Each number is 128 + 24 x the weight over its row's rms, rounded and kept within 0 to 255. Layers, rows and columns count from 0. Numbers have three digits each. The size before them is the row's rms in percent of the matrix's.

# q: layer 10 attention query, 384x384, rms 0.035, rows 308-319, columns 192-255
# k: layer 10 attention key, 384x384, rms 0.0353, rows 308-319, columns 192-255
# v: layer 10 attention value, 384x384, rms 0.0521, rows 256-290, columns 192-255
# o: layer 10 attention output (transposed), 384x384, rms 0.0482, rows 256-289, columns 192-255
q308 095:149090092091090134088129099133146120105132122150194127167159150109124119126104127164119101173099112153115122150139162100121099151159097138112151109152146136127141147126125133151151088140121100
k308 094:155147124097155137135139134105121177141128140101130137113079147100099126080092143134149134098161095140145087086149086084123099132074143091153111125109143131160162118107145165126097148141140129
q309 088:102158107144166120126107113116169143161103114141118095137131127138131150092142130148081090154182110141185111140126115117152128084088163173103128116091100161099150115168127108150129111130129103
k309 088:146111132155123127202094132094116140133104152102134134160093105101110130138107128131163164146109150111143116138106148148094143128115135106146134106143113159121138105099139148120111136126166129
q310 095:122138145127113153121130112097108123123112155120136109152105139096098123131076122138094145100129123147114119134122123139097168105115158156109135135125144129113158143149076112120116122087133144
k310 093:109101181120162156141142162187118129109110102116103144108139103156146143127147127139175108094155132153138146136066117143108110093119112115158074132118119146111137139116161180161122143115162118
q311 094:133112125141107147148110144133125098095163171129104150143098150142122089097106131086073087113107133135167126093145109094127142078142162122112165154146112125146110127095136111102177109117084084
k311 094:108131106147133118127112109127164161143137138152160126160084163070102132151148137203120115133140153119188113118170127098115160152151105159105113099153174098143129137135140096125173161105128136
q312 097:150116144139147117136127175124108168120114138138141105141152104145110125091119122159128086172139130123156107107149134132108126149138071103080088156112121120172136130132090131138144100137135114
k312 094:131112117104125115099110098117148123175159109130102129153095131111119131111174095104148116096135064136149138100165103102120157130169158158146137115149155135128142096121105105121097157147157153
q313 099:161119115124135143151127132127157071128137182128118103176147147125120133187138054156136098130087098119153170121111139097118110117105122133107111135130139133135147136154113149107113142145128090
k313 096:156124124139148098085152125137112115156174092122136127139126180108082139104147113138115128084127148113119105123127146123063140071136096140129151139106109142129110143116128115085147106135129164
q314 097:092157138088134135141116157158153160164163143120130139191135100154115103104136123114117116137136188102187155134110114098127108137130147153131127127111112119156146126110098091139119110117077145
k314 099:143157119122164163136149092139127176134118144154126143117076126119164130105122152124127133121159108117089134145151166094115158135098128143143151152136115162134156142143126098152102142131148144
q315 089:094142168134082134131109137126119076147099150120104090108092127133156143129107106145182131113149139154116068106150144121122079125148158147087151159157163127083153099123130125124075122151135145
k315 090:124124077101076121129094154157116156131126130163174157110160107157156154137118141129143115120181090117116135133108144157142119072122091074153120121123117164185128120127139108120126118153138102
q316 095:130135084105110073138151112141148143185137143157147108112127127101144123168100174132136157133124124141124151125134128125071110077123122146144109097095091124136150099103094184159123099156127141
k316 096:133126096132156129124136117116113164103138122138135136142092128158132125095111122174150106141143121155094135114148146116128136093099114102084105137149147129117142092114116148125118144099097122
q317 093:131141150137102089140118145156112125106125143124079119180147129137155138118161117105089148169110141121105122091114136125152120106145143134134122122112139127123106171165119114099127111118116146
k317 090:128103141113161103142159101102124119072151127121108135126135115094107129138117143136130148183146168115177117129129137073149107130149092147116160102137144131165092135076137137132132155075107119
q318 094:149146136147132115121118121118133109067100086111119108146115101097111157110121156137151097084128133157068174112079165146115144120137108154120132121094131120123152143118156139148088084135095120
k318 093:103124175104133137133098127133111140137159092136120134143109179146099124154128125103141138156123118130141100121158118121156165134140100121154146139144111090157117161121127089128164118109149107
q319 097:108117125091144119102102107138166053161112103121108101140120130138109145089143166138101144123142162157098096141114173142131146125126120106139137116178121150116139174116126161124128139107143126
k319 095:092141145136104157172154150142125136117155108080131131100128123099155126153142160119139143115137134110146106122130113113151132139122134136113128110134148151168119120136123129096135106121140139
v256 122:111138120122116151119084143097121132114109175124113092137141106104115148108117142132096160114141160151164080098132102143141145121172157119133090138122132145115122119083134121123140120142082128
o256 109:117124099140159075161128129144114125108110160120134118117161154122136180148125153119102147102163118119125106120126144114132176085144110115156136104149094153127131143115132156131145077144131127
v257 105:134131140108145137156115095132154124107154109154113110149082099150076127151133117103112093141150092112157129163134121107151101101161175136101132119127156145113159143132095157134113131113113109
o257 088:122048153120142156149110160096176121111093108147120089136103135129133148130134186129122144149146130129110112104112112152121090118145134100142115137092085123131107111092131119120146141139148156
v258 105:074140121162150103143146122111170135144086148125107130135124176151070096143129096170069127134149134128140104124146123139134146193151158089136151132094069106127134089124124109155164120118159119
o258 099:070138128158132141123109079144138121117103135164150136113135135118102110123130118135080107137148128143167150133152148124149146136124110138132138107139140130109135099141148120142144107134133108
v259 105:153145105091096166126086060141120137126135156160125111127122110093087113158144178115083140130161127141128133125118117101143150100147128105114143133186113131127101077126131137130143164080083138
o259 095:172091140111168117075091135133107131142090130178125100132169099105157125088127121150144139182166160110172104145119143131122167096092124120156092116197111125131090106143173136128156128127151144
v260 112:113138115150148160211136155159161119133173152136155077170143150153109115137181120150124125115166114148090115127128159127140131135119119149099152135124132118113140118157100136127138099068124124
o260 098:119143138141131137137115119134133136140124165152124076167157085142096092142135118133148099128184109126156128172139165167123082109108120133111141122180158110114137096176120118205107157094114115
v261 107:096098140139110179146097099141114126162135135120115126115107135149060139136130114128092146149148114145140126121138156149162164165171144077095133154157096147146105185129113148096163106096075138
o261 099:138123170105153126135107127180111143106103132120166098107113108096101131109087125128123141133180108094158154150167125111121122156141162112151092119155145136091102123106179127154167109112145129
v262 116:123094134121148111158107142135117140118096126085122113136155136128139138127117140162143102116113141138127175145121127135149127165165141106136089077110118162121124134150153097110119095167192173
o262 104:122122140041144165103192092150136135144120114107132139099163105150139140085129147149115123137144082066099109147180098098130152118156141143125143168105132149110137135109124099134148092138145116
v263 114:136127169109135095186153161120122141129121138109146121109124101198116096092137137127166122144116112119131128121158143116125144083104164153135144117165165110132104127104137111133150085134075113
o263 101:157103158162141109173126134101116123122113134045114149151142146116085125092115160121111150120109165144140109123106151137114106127118161090141125141134137113137112147129114161114093130110149152
v264 112:111126125176197099151144133177143135141118136139133139146125150160138149124134067133162138094138135115132118148143137159144164125126130129146124155098135147140165120171143109165090122165176116
o264 101:090175129113159122161127119164161115124132153134105108150105085119123111155096150145133118113148102136109119152179131123132093119181107163148117148087128147130162094142122122171135117134121101
v265 116:126141147111153078100163129139103134099110146113163118123100113148141120143115205129145141143143132107167118143155116141132123093057140110116102128112112130143104102094126130123154141118116150
o265 109:133105134158136091092139158095144133131116155153143163078104089131138123099163175114125132136098109128122130108067167158118139120106123085132098107108124140143154184093103138080128145092102147
v266 116:139107122105171136110097148150177158088139117128099161184141157178130115112189131086124118082123181132108154112077108117201128107136112135131134143166133120123167116146110099101107123126122095
o266 109:149099098118120145131105119141123118113166121133134119173130120136137107153134097125113127121131129123092114115126077127136105106084131132145146115116180122108144123140128106114142174135081125
v267 103:141068171115139145133130140149069112152094102107142169121132143152111122140108129121130107107125144114143121160181122141196161129083149113112144127153168119115127116098090159119117079092075121
o267 094:142045146126129142074116157138155118098125133100135114145122123105111149113121129122109135140099139121158122114154175143157146184084104135143070117114131131090149094136148124155115144087144112
v268 106:186102130116136149127126110134095126108127135121143119150129109100105114153117099145103101128129163137084125148133144112127128125141075082147186141172126124070116134165120161151129146085072135
o268 098:149105155122120129077143126135141142087170130126163081152133139142116123127088100120156145167180156129128113119156134122126128115128139122132112116124092121128141119150167145144127166096141138
v269 107:130138128127148103130146112095091106149085144151123122101085094126121110135128064168158106116116140142104104112111136116159125116127126124139136128094084094147132094091189155144139113162184135
o269 102:150161133146077146077150121122148124110154134226125143151116104133129129132131092136133104133139162126161123151118167149143147121143116126116139128154099139132157132100139134124108084158158131
v270 113:108169109121151088155129137106157143145122120136127133132136142130135132125085107097141157132099162128163091134109100117097110097125134144126128146116140127113094106145104131160149136121115101
o270 098:114185077144116127138119153131138116109161111159099134154071164134115142153103124142109132114126160166139154188126123122121144132111138119178126127114102094138136158127098126149113174142086107
v271 115:116126128159114093102124170124143146106126111119117172124155139157148150119134093141133130122120116115174158118128112136112127110117113145138136146084141110153121141145141107124153100185153158
o271 100:123200112151111088154179117154117129126145123083114147102141143105108150161089123111088138097112106143108137118103095109138127151176136109123146123100190128145144172136105138107158135170102140
v272 109:145115105128120097107174123136132157104109121128122151163115106125148143164077163128106138164132110107105143128110127143078132093144101159142116109082138126066141117174132142141137147135149125
o272 102:098129115145120089142169118125140153137102142135118144173091119143177103173138132131136112148129141143097148142134083123108139102142137138110158113061132097143116159126123116106141145137133154
v273 114:085137099114126119114160143099117077107080142154129071122187124113167152155146116157116142104100066137133064131151129121076124130078122132111120112133110090141150087118153134123151137118122142
o273 107:113121112147156110116128100085140144131129135123085126118147106118097136167187113115136104102107144145173131175120160122112147132141092145137157127163095134178161108153114128128108093129125086
v274 114:120120119138141183130132169115148096129198127145144115168165123130172144095155121171200149105128124155137140117096128083116138102096130132122149126094100148140103108136168156098153118155136130
o274 103:144176142122089140102167157129132111139170138200136115105129110133148160142116099154103109099105099095142141153087135118126100124117093115126153117128149146142155184157105119117124091120094120
v275 112:132127093132140126116123153153120102133125110122116102120141140091105140121124067136137152117095119133140128130172107151126114106111092152114121142082105139160114159153153091144145122125095134
o275 113:125184098101165136147073133188108170123098102111131083109142134092073110143110097137149117116130134111125177161161156136112104130116111162134128142131107119116079142141128082157131099129126123
v276 120:116142133104146115129134108135117140139082165109100087144158089142111130158104121107157141122135125118127079145140138105146130146108119109154156073125082131144128115148121103135106129109130122
o276 115:159133088116151118123129104144159134124114158105121139099157158167097140149154126095130123088136143092103139154121147084131165134121138143141133107115083119129132164122109113117100091120139111
v277 116:093137115140142162126097138115146146128139125109131131137137151143069118133104100121125142133116123139143127090118120107128080109163139115117100125111071140146111097092145135108123092174141140
o277 107:139168116098165123107106104138098132128161117127130139140098161154108136123060109145185145099124107120129155137142168134162113094106134130123115125156107122111153101127136123126112134144099143
v278 107:151138126128159105105095127119098111125088150147122154133107095174096133091119092130143130156125137092141114121142145123155141134128104161136141161112135109173124165114175138145120130149071085
o278 098:139096134143155120114119108153144105065111154102154128138143113098130140138094152096135107117119160135133131125131126098121131149144133133122101138076102123094149171114154127131143121139162126
v279 098:128161104131129137115094086080113086137128121095146109111119094054137185148139151151067082154117146127145124135097132113040090133149134127115103117115153161085140145117115106144118167098102162
o279 088:094106102109133149134132137062135118139118126167123130106135138122157136138165119125128125139148101121088127123120100110109162140118123110121116148093112128137089148114120104098139122145169166
v280 120:143098121164073101137131165117115114140140127136124124129101128103160148121134147114158124140077144130112111101149153161092140148092121157132070139091171099158121143107142175131102160136149097
o280 113:122172138146069094175105144111152138148099148082167114109115123123172154153153135118133121149104132149118095064127152144122082134121106120101134134113152135157094089099124145118115091120125144
v281 107:150091156169101163153138139173100110148119118106126125152143089082127126132122116132129125134151147146117150131135137155132154122155117080135143119172109096100119141132129143139176144076063127
o281 105:152075139148096132098175137152110118138177148150149126142148108138122121126109090161139123108137139101153133162139171153133166115086114124081118110184136119106161111111158166149141118099147134
v282 107:185116083102096142112131107110096114125143113129110112123185097089166175144135084140148119123166131124116100139117148111094085124123108141104113077130147142080133131128113111117128136115112127
o282 106:174114091108111152112146132075136160150151098153074114158147135116126161151158106151104116160146168101140107126120144155088173139134122139108160166167117137158128102160126130116105137156144107
v283 098:137108120124122147135120132123081137137123108087161133119128117111121097084114116155118114157096143124142141135134123100112110137153146128126112110134145150107106140114091154143130116113080133
o283 090:131042157128106149109153163105124111139151125117149137118111138129127135094131141102163130140114110118125118120139110110135141129078147101111108143137102165096125123128125166123100111099172150
v284 120:156158128105106164100134152131153102138135110135122155117161129117172131130169128118151086113122137117098094111139150146121094072077136152129169087172107089138130108068136124113136142143143080
o284 110:108157152114138126151101130105118118133166134092117158160123170144157127127167101112164126128105164151112121144126138113111110118118142153135156093138136081130161107124107147121109178119112115
v285 102:119106134136123152135133174141136115128171149091134090113133134141162111109116093113144156140120113152157107140170155152113080127100101157114109143086118138136113141141092118162134158156172132
o285 098:140165094141083117167115095158128110116135122093118112093123155118118152141107093126115162110151120148126128148118187156153107139112134117121147117177143084154134098142095136134111160115081120
v286 105:094150114083112146168105118113124150145172163131143146093126178115115127118167132103116155091119106132101108153118154099143134147083117119124133127174150150150116079129162152149151110104090138
o286 096:153142135106183156099072181138133156164104118134124139155113152106123083088133082142141151162138140150169123192112131098145117137128124150115108145147158141121099085155140130159141143124108124
v287 113:107100107162155118132159114115124101161129132099190114099171134066121136108119053184123165119099137148137165157148147140063111155125115115133164137070128139116113117156092132145136065149165150
o287 100:062200145153118103123114117121157106148157101141136114098147144136101149100133091174127170127148124108130090082141180131128133147125099143136180115130102140148130070142115125135121109125095104
v288 106:099133163099117149128121125120104117100107121165125149148166134150122088109135088092103180142151088116110112112109123138164126128126103119140128100171143136109122147096163164077148057100135106
o288 097:138119181133125134115139103134134106089154150135142148159127116125135120106094121074148141116135150133137142097085085158167112150128150099115108121142149115085151132121163115122168124079164115
v289 120:093133133124108117134116157105147138101141118097124132091147127150125133099131079144122152105142098117123127101103116133080098137168117146145132139126170127158176147126131136106121083154142077
o289 105:103191171123139145161113105105140131088124128021141131149150134156131120134141153129138156118140147112091149163142067114126090137160142131150125149125121166122155118135123126164104127132125122
v290 103:136113146111116150099107124127106150128135089124146132138135147165153105142111174114121115131118116128117147112121115131150137108142156159128091076138118158106111163118142099100070138136140127